{
  "num_hidden_layers": 12,
  "num_attention_heads": 4,
  "head_dim": 64,
  "hidden_act": "gelu",
  "attn_scale": 0.125,
  "parallel_block": false,
  "init_std_down": 0.00433,
  "beta2": 0.99,
  "lr_head": 0.0126,
  "max_grad_norm": 1.0,
  "warmup_steps": 200,
  "batch_tokens": 262144,
  "dataset": "wikipedia_en"
}
Each number is 500 + 50 x the weight over its row's rms, rounded and kept within 0 to 999. Layers, rows and columns count from 0. Numbers have three digits each. The size before them is the row's rms in percent of the matrix's.

# layer 8 MLP up, 1024x256, rms 0.13, rows 22-130, columns 128-255
105:411502512517553436454480467473479438571505605475456446537450433491509472515468468592491601480474467432519484481542556588456525422519492543517552564567387537557572463553429445511516583528493502569469507505462517475444441461514569370581456480453565495477549474510497573485549447568508491452432483481502563542507532502445486542453524498387557515511481468522535546551492545458451527482427
097:479449552487502486390507559533558514524461571434536461549570525505548489462480541526537523451533528515545454547487564525449476487521506499580414518491583538569570547534463438458612530522497439504506477665473497557560491564548532431552498542484523505555592421500454459493515641464530511470423566521540450474445479472526523491452488569475438516466449487498484537493473508437579582509537
099:546458470497512526458504496487568561511522511534475473513470617545413434479451553508535490497418538439501515532504486525503480471484568473439434534551540474487562433464469479468537461523424527457478503478506517491500450495482508538598475490417530488508466423565482462511543460499502533554494532483554581461469445558460554517487464424586490523488489556499518546561570566476467520465474
101:601490569466448517509558556431497594505436509486503427532483519498492542508522507495519459491499532493561524498497474472565599542514487505448432443510437553498548593507413486450417574544576482409553520495532483459514538557494541485516449450554498522493581416491398470446492498529495535414440550531587560574623413484558559482517503567578468502518529414383498533511532478524457568459551
093:442483586565449579579443459568548457472517465446623582538535458432567554525541519456467468494562448462507416538514487517503476575636517476508409469504542480546551478486530451522475584562498462550439460533413536529492399610451502556438425569508480488497617564468581533477529464507407529502460474551539535510585476501537470487443514522459451488478496499535501521405483411559500542445454
096:520498436508456464486413506422440494467469554472509471487501482496508500504434542577511526491515450544517573450477445493593438475546579511388501501514575553465449478472505504404481456518418477503495514550480513458426589614542581404564516408491488603450519557412612471423536527472508523520466494449549559587424488540494460483524528510478447576500410589469535496403469468508550500470524
105:476444464487537474445517538570532556519498496361507571595528416441490559487464464553471530491456410415454535444477457469520496553489489488532503535483570550546536531397526531566579436549537583499504481460515459457547506455510421515483484521482625511498491454543644540576323487541554484505476506503484478414519443519438484464537540427491546534557541537493547463486473480485405470495479
097:456429485595524422436492545473436437523433498525499508499528546640582512468442539524578489509493504436371491463506467604511529521558501549515473419463441527473457581479483524535521471473588529409522535413490479460482440424452463506550569520460498425469581500480537560563453499515456612489532507472432509467504421471507517493513476519475560507591523614520468505484508469400461480502541
106:488465499510431511544531446451540532519508471457520524481428559428578543436441491479433441576520474589551450516555571492551530547386434501521355543494507433485548536461506466462526544535552550581513513451517483469523555409585553534451532553529543468482511484538522607589486528550579511419547590422527579509472517434506512508479473647471471500572546534506469501508493490399464493416477
095:491510437546540465497496478448487568523562540484505538475568536559522467547488484403506588551495573486430515399502455571490499513478600478484443547468557469600466528477473553506492522449513461506513468476498582542505488563426471487584450484466428387565532528407510527447510475467488567512464505486498473505491491516449540535468567579486533548424364422515569533534458419624448472491563
103:419537442558536463511560483542501470510555498498550586520522593562453560476621595582508571490493503500541446446491505417547473436504521535493567556487422468451453358466550483561455469587434351389562574498488436487475470495507526485440464510560588616399536450453510527489562466519415463544509428508523478553538479538455504574486396546551537447531458498493438483535473432533558547477534
093:422612456547465607565512466499372516539470491522537493505495504477420452440492505457497554538514546509462492534489545408528488483569475485556540498448464479516502457491478602531457436554429529535394544501522566444512555490465458559588513420474471518524541531535472525453511466513443464493479493419524487511533531498474536533470589467385514460469428562568529536501604514510556476566465
099:516479452594483481488523500479514495435563449355515549497428495437470572551452450427530412497520475482544491531562525468509492507540653490502498577521533368513536523452549474582548501579379587467542397530488474469507468493469497474582459457498491458532533505595620473479470466475480470328520483517441429481489430541420501506472526447556462565460521524596531611495540447494475488535539
103:488462455474459432435541578506559500565570634570394552490476470431518517467490552465416388492538508493466429602452408471434591476389593468512443451493461454478483539499542504505549518557493509518508502519555597487398470438578556501525454445482491582495448442445540521447520483480510479499500530444481536388560508475614543529548541499424515554505473492463508494456477563509570555502520
102:462589451431518504514452517490480559529550524491467486564500518460446405494468579505470524388382591520496559522505485417568576459416526462510505418356505550455498478560563486497547500553519527572512407641477494479494516541469523460483524488537549424537478588539552560492516506481389421508505466469435564586465484479497473510446481449484518400580566545541559521537520444475494516407421
099:534492516546490530536518488556532574492497490425537490454587508489466555474484472518481510502511548634509482562425464513456493471574463382489413531522440548405498428482560453525559552452522459478616484548502444483556499526516537488567545478447494586423414614560566497540605657517435518475544496466448540586438609476491509521547520548442448546362595504429522469468498532558512474528555
096:440491479449542474461533591530485463508425395535557569539493493480402441545507510462524489596562461515447548485544560433507567414478496495489515490495490520459495451491509457577556491480410439454567467512537614534509521599414501537458432578455482422501414501452517446574519485530474530515487438437582448553460475544497600500599526529497511481498412549509442556483527547506520520522450
101:413445602560523501529497518534658440547435511437591607399569495532532469488361544446484525473483543545459538534498551557469528475512518424525523528542469551462579566567421558576433541543493515447418580539532435492496425444476410475497435500546542551464455497556541575493431612468541392429459522596522523512481492516469532547503398573495533518417453536483483452508461478458473487531529
100:547471456479574564550522539521519501450544448503444493470510508590519523544458434472515483537534501476530418566505576459514491530458601537462429502612492424404550448474493417575507466522506442509483514465567454413460533440574420583484491499424520541593505447559657431563350538536500418532488467527474531496463456437461453508508572515536493545502566576519493450494472489588488429462467
096:495458619409492609583402501566518465416628508556436496480536436553564494460439531495484535496460379537502540518505456479422490492573482496519517453395560537582479559417512472509530494442560577518501567419511434519447483594509464510558513523508571636514524509478434546507548477464514468520456556520485428556565444439558422490545363488497444489530417539507479484529463469453468462489517
099:568539485421525495434485527493480519411457504542483491550480409498509513564456469512495498478467435511462481513508525609566486520413496498452506508453651430510452587467426480551506459446494558537600375554491569529558484465512524503482460472489520518499518552517476565444497440556463504565510506507498480443587540439520516552524481495606504409531457539473547473505569560533488462617472
100:577508540535477525578463527513518474467440451476540461526454511512566595512580413599520511606446619493455550411616510537544525493459442405495463461554516466593562596493523297451601584526559555421520505518515450537481471420496406421473493495572559469507513493523525475467509594493512450484516462571550574567523492501509566501523533530445480439512532468484537442547503501427525593586485
100:482493520471571480567476621496499518444468498467549487444560460551479524424551503542458569506446479483495581453320511516511438476500563415493574485472559567511537619518551448458552519486516522501538488475531470517443504424521458498510493509394529596484395464498564497466594421533510498511490450450507458600543435548581538536441478468434466661459559529453494489543479499583481491499517
102:524511544621485531482466562526499581522476466439463584535527455468403535543514417479497584437474532522538374500523580483526438544493406512456476498516435457501363574531504526515409541461418521512517474537511465497521503521419559548475491501488614505520467516567469440515353496505479478508477468490461503553434421593563539479514535644494449490387432412407517564469482522567454518449427
101:515603433525546434480533494594518563522550530463496534491419532563534520456525564461583494518424498607466467508539481477557475523429517478486431509523447491543553444426536430443481455468438428441604496438421515517497590476557488447456462571537514524459492549549516549491459458518525506426553501528527472537507484458518557463434449581500537541468582493507547485547495562522516592497490
100:488535532482580544486530512543487506461536546475556545440475549473505497544538579506542559520583581543524544488449465477434563555547578500515549513515634399482557461526566522526543480447606420573457487508538516545562594579494556499412618441465525516467413474481521417477508515482543613486536438491513454461511534542492501448417488512348497496396477557501492455528378546543472452485539
100:558533473426485415530454491530461485517470427499505565465504546464512440525462499464483581551533444472515494495451455423478545573452477555501460597542536544545446629443507444507437532557468518464489479494570558470533451445509488439451540461486454573445445571450575509510503506549384516548488430489486516494494584467471494447447445613457487476514447478497504519594461495469430548443571
110:426468468501493505416483499575392550523512575551482467419540526551451578509553469477384506552529467508511524506557528629525585581433424467476535525524466474524559569480513527475430567500502549436372608448497575499536504499550450434529465499525573504378397506429497576448480592422454469441434493471524571483458549488496556448460499551528502457492551576453525435512458436484519485440449
101:568452481467608484625397523440411456484566466517554448514600539437417565520572546501459542568538465466562499528599552472581484507517507642510444510470546542420476436511532516463578419534541548445499455500492546447542546580529565449528430508438619470469481519562497538371547413435459552442491480495574495566559521460458442514403505455491539554501498455537533535513503558559478527541476
101:506506574430601483555456418552482567480414530596470484467606487473464563538488420543598498600530434482489508486514594553492445426477533550553521442537491502528437463533488530514479599513474526469532478511490581544393505504575471384447402384481532549512426467412610478576473498528542447519521543514557565460435484528515509529515512511554518421459556543511485409517366521396438414520481
102:400535465518517570482424534486401588514519606572466511510434533471507495481428506465470430566521512537451559486516553457525448513578519573547479474506524564441454503562402497577553483427428483500504483497486483454515494422505548607494544343570527540491517412546502504540548481482547573540584457494523432464538450590438414468509482472485500520512562474509545468513507479442512481450482
103:495490525524526589455485497499484544399588448436442543475511512493442567465516501513455534561490484494499434508350507462549498467508477430564455543475548525565409517451518531420544514538419524495485497553536502439520462490506459455481454517538560490467541525570520491507601570417386529451416473520605548402593439566441522586500544450585558501459497432511467578524544485494587477502490
105:475470523447513484453392413572503601511434385576474487404502546489456471493551457430538520515460542514486574485445474627523517475543486460466482513458541525568532424571573474505504538487438522452549498482537448505547539516490542455526476532474499497461580585400546501441491480530444499496556514461495482439493437525536473456405437485412486488467395526575620572440524471514553485552479
098:428484475469452579506529545474437515628546455465413532459620445589434505537494465572488453550482541422493483507484516488565450503518496493521409468508461505383466442472523525507485389439425465477404544504523419474515455490499558466505512459493469469552482470570548566488510571500524514559524385496445492544587520447598491453461513591579438561568497654415565435448532508475384513505514
094:508465419528599511542453470560478533517440574436463445499552464515537559487575482430480575480509599447564413548513466431540523520529574460419496336425446403554510425455467438564461447463555491519584505532479598501519509527534446522411483499560501466430504480511518513419446436503542461539524455461503601540553482583545448442506514520546502449487459545500469542580491485542453551529497
101:552522574458492466469589597449475490521540474563517535527515461577452493511604452461505379475546454473491458445534516514508460519521560486402403527499619505539565452591436478467516421526501498472467419533495478473540586418524520390670509525477453548435471472539476562476471468495529536446536487506490434527434478495522515447507465525530504465527507583574395536414452534502506502505545
098:546506494511505473524516446496551472491472489488456513428455479514487479535483497493483480567525406453433477485537409457572446496488454554455532536652522451554540435558408465503574528513449437415431551461499479513483431502537541501522602431456480429460529488542581488467522483461521560438558530491424570540498551512452368543506483454483541473581491407469561484433571507431482461513511
097:590566445459501407489510495496479431449573540534449498510420538483598554494556521497536609496541472555592594405478525595505483496453495520639536356480459531540595452418576553508512612536506426461490580468540496454541598514558570465521492634435531491449494473428609387550497534447485534505459417497498482456476563471470455516429566526551501459541507475493490496513477456484478434510417
104:521565470556507421531540610488432532532521497481529529557478545485516432510530525548520579527579442534449448453572574533398536483506477512470490428448481568423521453556523479585556485493518384461516519410448447487514514464377578515348493462418497485408531538502466531508446497550465464527539370443528572500421517526500524512453527538512421505514455536506528511511440497528538449568437
102:483448485540535438593422537481562457494560539465461576450551486438514486442534542437544443592479511437472562466470516511478475529561555548527509522489583610517437542566525567473532543434440580515447531563422425518566520508429486444530516446591530584503450490523537524436415544499591513541444491538511545493552518553506443478482513506381497457459507540466559504479415460567456460502420
094:517490612556580587565592453494502483450453520502578536541561563541417424572572532458516388506555480469523483547502458457547518500426549519477551531464517536407493512511511496556497415468462591445524551555521528469481425487510532575384481475620522381532476512495526459473516511525479491408409538521527541509494509457464551462515478419420561627442423472511518549483456484495439415484501
104:571459482579512529426559495501473549461452575413510597475515515458444535581524406532504501384516478554514531541468488530469478498434454504463443554573481590513499463523483429479502383586455504398551525569535485455466517523552656513465503465577534578521504394445544435514553434524528541441506466389518551467436479422462473534469529567393512514479560505547565467536440524569418544428549
097:604535519440564514528653503555529457519516497558432576495523493485439566557479567523540470510448457481535485458512475509495579501612558577499475534539517600493510451525401472494427464456555502469491478502522406492465480491413595448536570541488444464548537527429590482505562474438530449425496593656508464497490561467515415499397579428457389396581412512517546548516505525489476432541453
099:492452424523424504475437517494431536402369468510623444500456559516497524560489525558421473451521578502547552549405468496552504503504447539494499425591609516489519426461562523527507575509590511489348558404536543474526647493520483507574479484415397528464547480383520448560420436566544593501510491500517509491560540515512411498577528537460497521531446535537485564540537516384386391491470
101:453483570648485523524537579483489531486515475469464521553515496505464493455523463419553446450501476493471524462502605493540523397400541463466452496508552456607471490519527502463527441490560486647439473475541369459544483520416533554453527491514487454517479461558528493567537495548411382483431525462438515457425524465520530558440513577593528410444526475529452570490427504531487561487509
098:512509433508484449577480483468453575513501510596543506578488480479553573489424489480489543453512581494571482479525481506525500558434481519522523485496528437471607461462472489511469466609483543457473566513559447399463552483489492454571499423480489484525511472529434531416534561513458490476444537436489683467606542519447437543440510518482604446522489557487515559524463479425576626484537
097:519512478536533473606529416477493526580501432490511496507525486483452404461474497544551541545496606510574490623602485532489546502479478477396438495542527453543469479481458476535492595547487408591452506554482554442537530494588474523469454463435542562500603475584530473428541457462569547420539418545516537409497383475441505521519494555499514546400483514495464486570465568586544521466552
095:427457491526422521482440445465553517488432560509455553531506506465603438474563494435507540486500537448444416419471445425448543546512576475530450527404499459527448601516477508431540496462546582500569533418494496446521488517471517515478411522474508550510486524422521537590532542480550373419406468481530561620454513471500561501519577452492441451479444435481516458493456502650585490473520
099:442521414530410350538527471569406556407516575447483504454448572475451543469470552379453446540464494498500498498531473512580544515523569460414500452471530529530488460583527525503524448485467442553518501505507431464555550551483578538472493460451560447519535549532440437490581539479460427526518519501441563505503507448426506574480535520380504567430479577442469469512458551582569476474624
102:455435517466390474501421435458480499505475480432524447393608490507418483618527533469533508441545427500585474501467524442455487607459467547497606521549476544520409580487476435635446565493480459525396549480519519505476554451564479457493544506497617510425549514583575486580486531544503459612409498464474478467498500500504568535435501525588476566525484477610504411491465564500442425452548
100:592529469534574418493358586487477437522473527560445586490493431475424464519405571458528561636575550493519537489464475485482511506528498525490521448535526467489432488541458515506427513452421539528480498429571578565506555464416626521553525539487526520505511485548458479536478491517468555445515526469472537456463470505542486583466557515502549560439494570480537433465497435503496502473493
100:452450473536539563543531536424494499581496408422440508478449536623483437456456461523574508510462442545385536481479505466560485502577548576487529492441478474512527492535556532504463440520476416466476554498536454445502421522535446539545441497511343614459459449474578477529487538625475516494512431511478491530509503485600498507533468456448443508546497422468585544578436491547548563481440
105:570448493501447522494554469401525515453524539548499501504425418581510541574568533553526508468482562479518542400544651500550465453499408504528570431574547504601476574507423503519605479515477490473500456472541524504481523454478515459538543511591513537420571452485500532470600447470472512500490502509397443517509506418483462505597580573444512480449435558457556468525491504513429559418523
097:493578482580508515541488551541542428443535498565443533501478470440526439419470579412466497544474529629549494462526515484537518523422489534527463481464549517528521497498499484550510493523533547486566513550405523498435582489451487512496499440587472636489480510490502456491469467522454495593469435475474493511573442490478518434460510447529499606550489573456510544537538512434452510512467
097:579461516544427518447509531548494454464575428456538476433545530573538523498502483518523539386531637547603445509562465459498480521576466554500397449518545550450450437446453555503552481420430572422524426548597509512526415544425429465556515540392505559502386520484416514502570528524462531517489491474489533567483471499384518400418523471551474452481456476422496494411448480479532533540560
107:557496547462600515479453556540532533513578451474515509498496455517574490556511620480410419456467454504533557448447484478455545493532392587562543484512501577434513573492509596470529519440460566413526559508539562549437331480591524460525559408462452485501530467527616480473478547513530592481441539489534475560409482472521535576413466516556473422470556506495498426499420471438472514466486
102:584523441495538503575471516439484557441392511501596541524376488515531473531548563417441496434534503438471517451407520431555528504484519405533557568519500508524502451452503523430517528500514534516520398483441572502530596471456541484420463414550370541479444490516520538552554391464497541465485542566530468645544490463551450501515465485502393485479520459580550535581495560543493430471421
104:457481494500535370564405530514494465504500481449452484507531453573512525575534482533523513490600563502530512409453471653623473634480522508551504437480459541475468500503424517492579482574532472533479435529534521441541478497496498525534560460421537486472538479436482510487526574447508465508520488499485455450493605463496521532383507420587533550511503450469521593447534458530479563471495
087:472517606476470430523522472517389436542529513474560518476558434519508607434514491452587454522488493444495508505558558527438531542549492453529482551441513404477531526589557551462480525600479478470480520553496510478471543543647504478579623445402619480500359547551532561449550522539499585453474544529443515470552493508573437490566511459468592573512469524494498512513562493522461474536510
096:499474468491471586568502542488551465519467519474540511548487479654474446441577559556469568487541454552530518555476532549584461460469491560487447493576443486613416490514507535443495492466561411521572523459523501559469528602414443565530502490534507541479429534393519539530504563456543441512539479511458521562522555573450545611489473493440420510630440505539501499425511539514494529457479
106:543544461472539453517505506492486512507501496438427500545557425461536535488500573537551465526443509462495505598551475477431493573597538477583564442415490478497511506528494526430484564517544557527441543510513466509540579486481543512414552439586472539602572491517505504399523506447430518504414447511569526503556508562507434516454527463575494447505519504452471467561514488494482456462458
099:475533565549517573393465472459534554490491515473468552586491512468542473519506507456469548470465479555416546487408424512468437408493503438574474480484480531486591464492580499467489508466530501508427547475501507550580421486411466552478467513455558411460570515617506499478468525468403511563560514542491506605519522574482489587450490539450474535559534451585454470506501449496425547505505
096:550560494527522462532480497436381481529484569469506571491473504556471451496474476470472438495376543444612500489515481464563520462481561547426492554409526596468508497480532540464523526505517380421453487468488444463597404503571482437546493552539513509521527540510479473474527436467470483543530472535529534499532449439526437500541528518590488547475492578488488393398586449632484615591483
101:504556475590429495579478539485476535447566507507557444449568564525425632619499484594451396493520495521481476406515484503519486498464470512553500514519476504549471528502528486548506594518479506573441496496503470513543540507361620514498523494533472526483485431529443492457473562505461506462499513517515457495570523566453467606482498528448586526599433420549512586515436504428485519495490
102:528482508561455510569481560488453566544473551477454544491527605491556600484472482561422496412517517528525497457493540589520399550501385461523521469453588515459536485478473476556538470563532425477507448557500497575510579527520500478556533389520438459475478509396560480435594514533476496541573403543467424579596585495489510501418498580498508546581550388490552587491514487521452416493485
097:530453369436552536531513558676545505448402507415491443456464474442584536507443509504498501517500397465449473431451464556520538561556494444481391507473540516448510542435443606537461463380562515544547477487483521564494411529461519531529519557519432454488481533574551436467521482527403551489510545507489500480493472486499490477493482384471483567583515475494577537515512536447630510488588
098:448483464486537395512411535382532511454564450540511523497414535488528497491553530497460526513558517494521526548515498531545567500514519467471539447571469391624423416494499409628544535512500453469426526509508494594555455575492509406568506454500502552401530599472478526625523419527533513626498539557461452489437459589528443497536510575563356600566501510453491551563580520514541512424547
102:499437512580412498468519465424521462494487518431535460468550551549484568521453530478503556571441524437447537455445569548483458545501584430462565508439521529459523474534424487480575506519497555487455543544445530581374513534567478412440568561525448481385514471480431499434471453396444377443448422567586530586589562483463570547455509555503519587507503526411553508506475528574504470474486
105:478590535532490494494476468486431547460445462497489582512487595453479519580568424434493485449479503428545632474611584501533593509480573515514589543407465534570436478494476512476493507495537484437460432463505470509558508512501514436442489593477557531521480515462498501488527474450429559522510610437480543467537439499541472468454511541543521526465547443524535545528522478471439506558512
098:550472438560502460521496563491518518398494454483478476475574440474511492477534508418514497421552544573455482508563531545470589487433536533562479535418511481493515414601443505492584464477386397474495539570518541453505419537511463430585542457489521470536526440480378486475437528559416520469466502474484438534429494598541530507457483464488545427440437517563514343429470490447415455546495
101:558600470397430521451612527526533530473538530428504441545520463496504638535494504436498521376481548490590552537498467457543501493593487502547468434546511535524422479539492555478469500539518459514453540527595438460454569510466553503491494491480552477477520486578482515453424477385500524525511401516606583479587416472578529586433556484515562502533475474439468402490537488506505517483489
101:510493511555418473531444476459466517499486397463455409524492631485460532425469453534476496614478512491577537492444507563516523450464506456455463542526568505528511464555476448480519512529521542415472476488510487425542550434517569555618474480575480529447533434495529480431505486526576523494467496498460512460453477522517430519565497459394455571544477546455403524518529503470500422506487
100:427472581445488532537546468510431535511521562569503541459495523489590387464484477410519488483562490552511562384544467548573393531524468500513570524446515462425498519479571471411531459490563526511524484457472513651480555501548428494496520558574510447446429539519529554610556538442471514488470415516452558515467529509541492495510497433499558649525424475516445579406428510475520487499517
096:487482510456490440456557518531561532537466564508555471540462574464410498560551448478483481371557404530473509534454452502565517406535413359487535532514540519527481546392593491652499389441451518534542575481523482486501470450552409433521488428495590550532511471555547538503564481549485410411516524605425501535469589448439485489473527502484435537597480463436580518475508547471527524450524
099:567493414485537478503465435495486501493539380491424557382406534494439486498504464588487568564444501637488496593431512519391562520539553509560400453521494648523518445401506542488497514450516500572556431473530421404509427474443520533440465460487511512563559475476499358508589451499596471470494462524510497442553519535501429521577494520557567484487502534554440545541381523510441587537519
104:599511418506497535529528499546560592526552532529468460488439505582510534469478475452493490498472466405495470493408510491512560496534527472532516519455540605566485459475543433480503409552508463485553581400515493394550330475575443498482476554492502573474601569516473486520599513425463456599522416518488563507493466426505540504561447493533548502588467494493550405473515402583550472504503
110:574456503477591517533589412482486520518566495376597532455488470514493538477470482509482478402509483479488481434593524432475531451485482502493486427548524389494512497532510471482543527525430507478526494501491447589526457501499483474447608447466466592465532509456425454579432510503485523494465516489405567500568498454445493518459548545451480531499603442421437509486414470464465464591526
095:434550575522426512570543507433449487514511522522619527490510463460568472452435470542535496601481509525490492511476401537600465588561490504467535476355484505480536508516557373454457506503594589553572502451465515484450514555493503471483513491500486577501516454432479501527453534560581455543518456474450509613441423460523565566471509552526357526456473463497484527559608447466578550513532
111:534460515451581479412507523523517542480524456528519449445421432559479565527490431441538470555441490504464480374537514605538496439527531497517418414454507485572492605532493494546545463481497420491514549452593406519508439561501625561464501449442482450436501521443551484515580388531476484504488476500419490496483519459564455521437448439473489504494445458528582569504493486538504531480492
102:537570477466500536506612561551557484515577454491537438565455512474506531570517582502514497438559538392473534587549434459557410470499502496485456436627546483504457484488464491420582514509420547511568538544527549477534478461512569547475523529486473508577487480537530530496609472532484457523491475394518572487476434555471502581480563545439492440511492522486402558460565467527570505543532
096:542407604543462525508393560493486381469542586520524486511435474486476455465496453488523489511490429452515519413512475497512495474365480522567582434521471532519506491561527501572566473442499514472533528494498498398479534550449494580509534494478544520550603481419530469536434461459546494566509493433535469455534489471344479514419535490599551453469602473452467462499420471534487539486493
105:427498552473481565578554498490549493487467551533439514443547483499493497530544592475472447501504425440524540501446480453512505499477546515402569623479464482494562498382525472556453610495487468523488541399469477422468513466524454465556508475514596448419530487414503411502497544530550447463443491540542468454479492532452575414509473523533420472547509513498552459533525521492543514497629
104:500502486479460491494453448535498497519507537546497574491553480498627457571435504425484462447457491523549425529607541503594485570516515421462458498475527523560410437388571475523416486484463530601446493475494468446511478490530524524472485504462546417537530481458425559488539471422586574516453512598480421478490434475484497438562450435499572510487504496535526436556565449559527567531518
100:429552531541517432383522492529389534526528576434591486570510447574512454550454455393622508498472466401548530543482466523499542404456543562574557521479566490599494463452464416538433464497454403383511529489552543547364452483474394466547527503494523503500532393540535577510467473550483529564488507466555553514480583538539488459413501575486566526508445531428539508495492506591536466487371
098:507468544470577486357563566562531458508487459468494510472487439487534618526479442435570520519571501554528563438528473591482443459517497549562530501550507514513457509491465434524386508537606554497383525651526511555555515526498546552495393543467527528499515475508472479650403484540503519512462439527507512422477609494539448504519566508374531475500558519447515575507499531513493584528534
099:452431463508557524516507549459512567493388506545429486531594598562543578496485599513459421545491470550481491560529501517493536566439471457495587543556576546523437554478550564475474445521593581485441561595525533507452537588472454506542520496481495513575397521477518493547575555402520528533519538494534405459476459476469496474517420576536467518446510441540507427526539510514442473520481
100:443612533495447489456441528506553531518432474489508519443456502422490430480463457525504528487452541428484423436553513619509451472582543526529531489420446584450466478493445475520521542551519557507502440530455565492426451483483464564482438451567502410450582540612568537603426565531516509484464520529512436379507415509524444484524471511415501505430546531516485489496464546480592476561483
101:508479453521551547444479504471500489555512562472442508529544472496607437522489514522560442531527438467560441508529438507507503477486517440466477535474527450477533531407450516464546517563441353427405495517511560446433472505494519393519465499512506513490489480467484568488498458459529525492473543452472506467526585555404535534414575457555522606424559429501505511551463480446513456457561
100:403491519517443483582480495491531503507527487497460534555439477553433444495470518562579499575546524455506348510491515475545495571570422467445491541456616559474485401419416504530397573567531514518527461518525553521504384477627480409455474489561409513486584548388482546494558521509538538489519531545467460519430498496437432497486439520488521496435398485508512472471461484564422491575543
099:506508551524471514572516411595488424551554475476543565540478417573542410552431473551563516465530477502500486429464465441557443524468584475603403522411552498508440515455496512470521542477496465576493507524535432505497383515510485519506535488447524545539587550482546481444559490518535470561530557457501550474412422616568601485595445509542494449501434568515385534536511545588462510533556
098:548494539453492396492523432413461484501521475529432474546527451636407502511440477565473492500521489471499545515420470478512468577516535587517515439523487461506331470539493512507459403520425483475496531519487517504453402436514531526522499506570488506505491511476503554516507512494550463468471502506534531609528591550545477584522505562454595430561525526491486462474453407591526527529476
105:467572439602415532519444490519515418497620543495499537540478593578518523596529480494461527527482508550466564478589574454541518519490509571596501450521471489467498499429530539600453608548549439525441495547464501530553502533481601472514433492602446551494488530490538437466545514541454515611449448429468500469508463495462573547525514418443455423496516515455522457598463482354489438473525
102:553517524517464574522447540561398532582521429446528533469589491483458588548471396466537529541564480547535448451504458461512446434523438394457517468496431508474343573475486534446476518421536432473492600580518546523463376435490540522528451536472485568474465524484508503429572523511532536575445535484510500495606507446556487464445474524454551568558400502472454514427524496377475510445545
102:494545601534509562408492512546494587513461447433460467548418506503485530489434451483429460467560486526627541443496460462468555451588498470558510573534507447511517477472501497452519418432479519551482516544551499549461555482508495430549478615407555494578491478563492518437430483488493548457500576512553524478530507545452594560527575426453523554520505459571562552552455490480507503440398
101:484607517473486529508511540481565442379496515499491461528488510413483548522535477514441518448442526488510526541505553465513458543528469524490497585504596528463491420440452552458509489426452531397476504509548461445574580432545459425518536541475461542403487553470559476461393438460617480625436459483548528397475529422614423566519468455551508363520496421537509534514470523551525507418513
093:508458535451385598520534525607420522560404552568570474508446492520495544480575517466530453475517443458438490516526506535497519485451552532441507525486588475462544629434505419482479467532504487496499520483435492482503479491566514528536548456519475472567458471497459485546518500484663531401485499513576482516545466536499532548540475517493517567499490579502487516509398503514392412488532
102:462485426478446456517443541539429423445473611440456563579549514506468457437554515445482523417618399500511535494399526493485553494488526550527411444480434485478478517417487554415547470486460519459586513471546458490540509581521524573529563525475630544504472584534602546495459549555422408509449501420548532519500448460448536508511541444472520499517542435531363540564494564492556529429462
101:572533561449507562582471516519386495438462623451363540471495437530519425536523522563489487456542532580463451479591476524508492517405535524501437491483591425466475501490510521559550467494556468484441523558516526579413575462479417517566551516498543585586474423551487502408575527512500433475466458462506498475508494514424541441486438499599511496531448384537541537487518486559540487556513
094:548554531565542450449491556468563568533458504425581518498611502473431564556432504462526463491529565527554477481566549484504590542546497445527495490429607530525474451465555493497491506423546557501494473485555490512515515495548518522413553513447453515509480554454530525427606453484488502491555420527478445525438480486443518510564469434545521500571478450507528402491477531488528504502514
093:531546445579518533593541458492504454479439471532503573575418539468574546503604494517461478506483530425487495455556453452543505493516449439418539585520519430438484546440530484509523418388401449564459502455512503445555466452601458528513580442478519497546475502471564572597521509580459495361573450561470449525530496460614525478508478411481448450521460516493539485537463524387521504442501
094:500498500488517440511379412543488486494431517480463607464479540446622480547575529558565478588479454517419506434472461495569518503552526486531411517511540501517523477619517447433427569519526426480565485457462448528552513591418549472510487568545520428520548421458507509449535334476477406496444414443496548465568482453488592549462533485460454507525488488470521439548527412562499492495540
100:487504455569465548492523524495510541432526408537423509495608499450568438491477480520587561509477472514506451473537564410513485538530490484515544514471471499420540392435528519560498481535499560498534511512459564504502522436413433428502491444480489467502471534448450440526565509482469514522495478593422538596480366531504437568507450499475567506469517589630663502490502423389439437606593
089:453592549504568463508533520548420346477461538528472570495559555563572516539446528520455549476483535465542407481424515515506433537490520533537477504464474549482535544559534524573454565556556538469406509508437491375499496377433408452460544566482441473512484467446560499527538524544536453514462474451438462484478437421615535488445456512472506496516539458476519492453590539500458521516515
108:472497472543532528538501552510466409505428565550441462529517591451531462537483542476459457472557501521574538480488537433480468527469471521508499526453543490485475481413429593558473527472509462498468457415530588523509491441525593554535527510542481494496507582496488500493515605518510477462553524544454544483537453434517551512448587582548598550460513570495492439440460477489602542546557
103:585510417485562491555453503514517560443445500464530532448527439410628434404438522482539569484572454475515488408502505463505599577528593511539478485460521455547515564465537518524526497483414472480564536564513431426548495437391477506452530458443548488473490476425525514510496510464475442452558501595477536458447451503562492538461573509486526509491553547442632507545514551613467433467493
099:510448395478531503514575594480466473502468380470537496493565460536496512475436447486444521511476564548576472492549418457382505453514483437596454552514561424556499479536448610495530449575465466514470519497461543383454481485439524538530611510581473415429524529493513545501563518513512505454538484468591425491393467572542506447507579611466571493450522446549401462421454478451467456527514
098:438551610530474478552514517475500588480519556521472510573434501547480566473425596473503462418503498512465481421495532591500418618511514538498508431477507515543499493481510477532489495499499415490505584552457580393379540468483589554519504491532506531458519486461520462506443498553550451637521499453400531501394514524509562643516534425509413481458463653475531510433477522499502529499449
102:492418557593454434576560397451577490536544572441482503555444408443490516550559483519462552564410486511466579599596504513485496571531412523493487566490525574560473532589419471475511494506506505488430492501444431541577509585504514436440492553428588493500587515500548492437438534551559443592471469559527472489550571413490490500517476484508480500494514462490553531416451424492489543526454
095:487507538582471546455545481602544551551445494490455488565501562468476493460450483489466515473612513502488510480538473474578509576471463526462517483453468511551488575556450512472493443548424408500595494524502529446511465609576432492498549490491494518526485580524561590601455423433567515477417536494502480461568493556414452521570516455520490495531450572510588632455491480496495562371482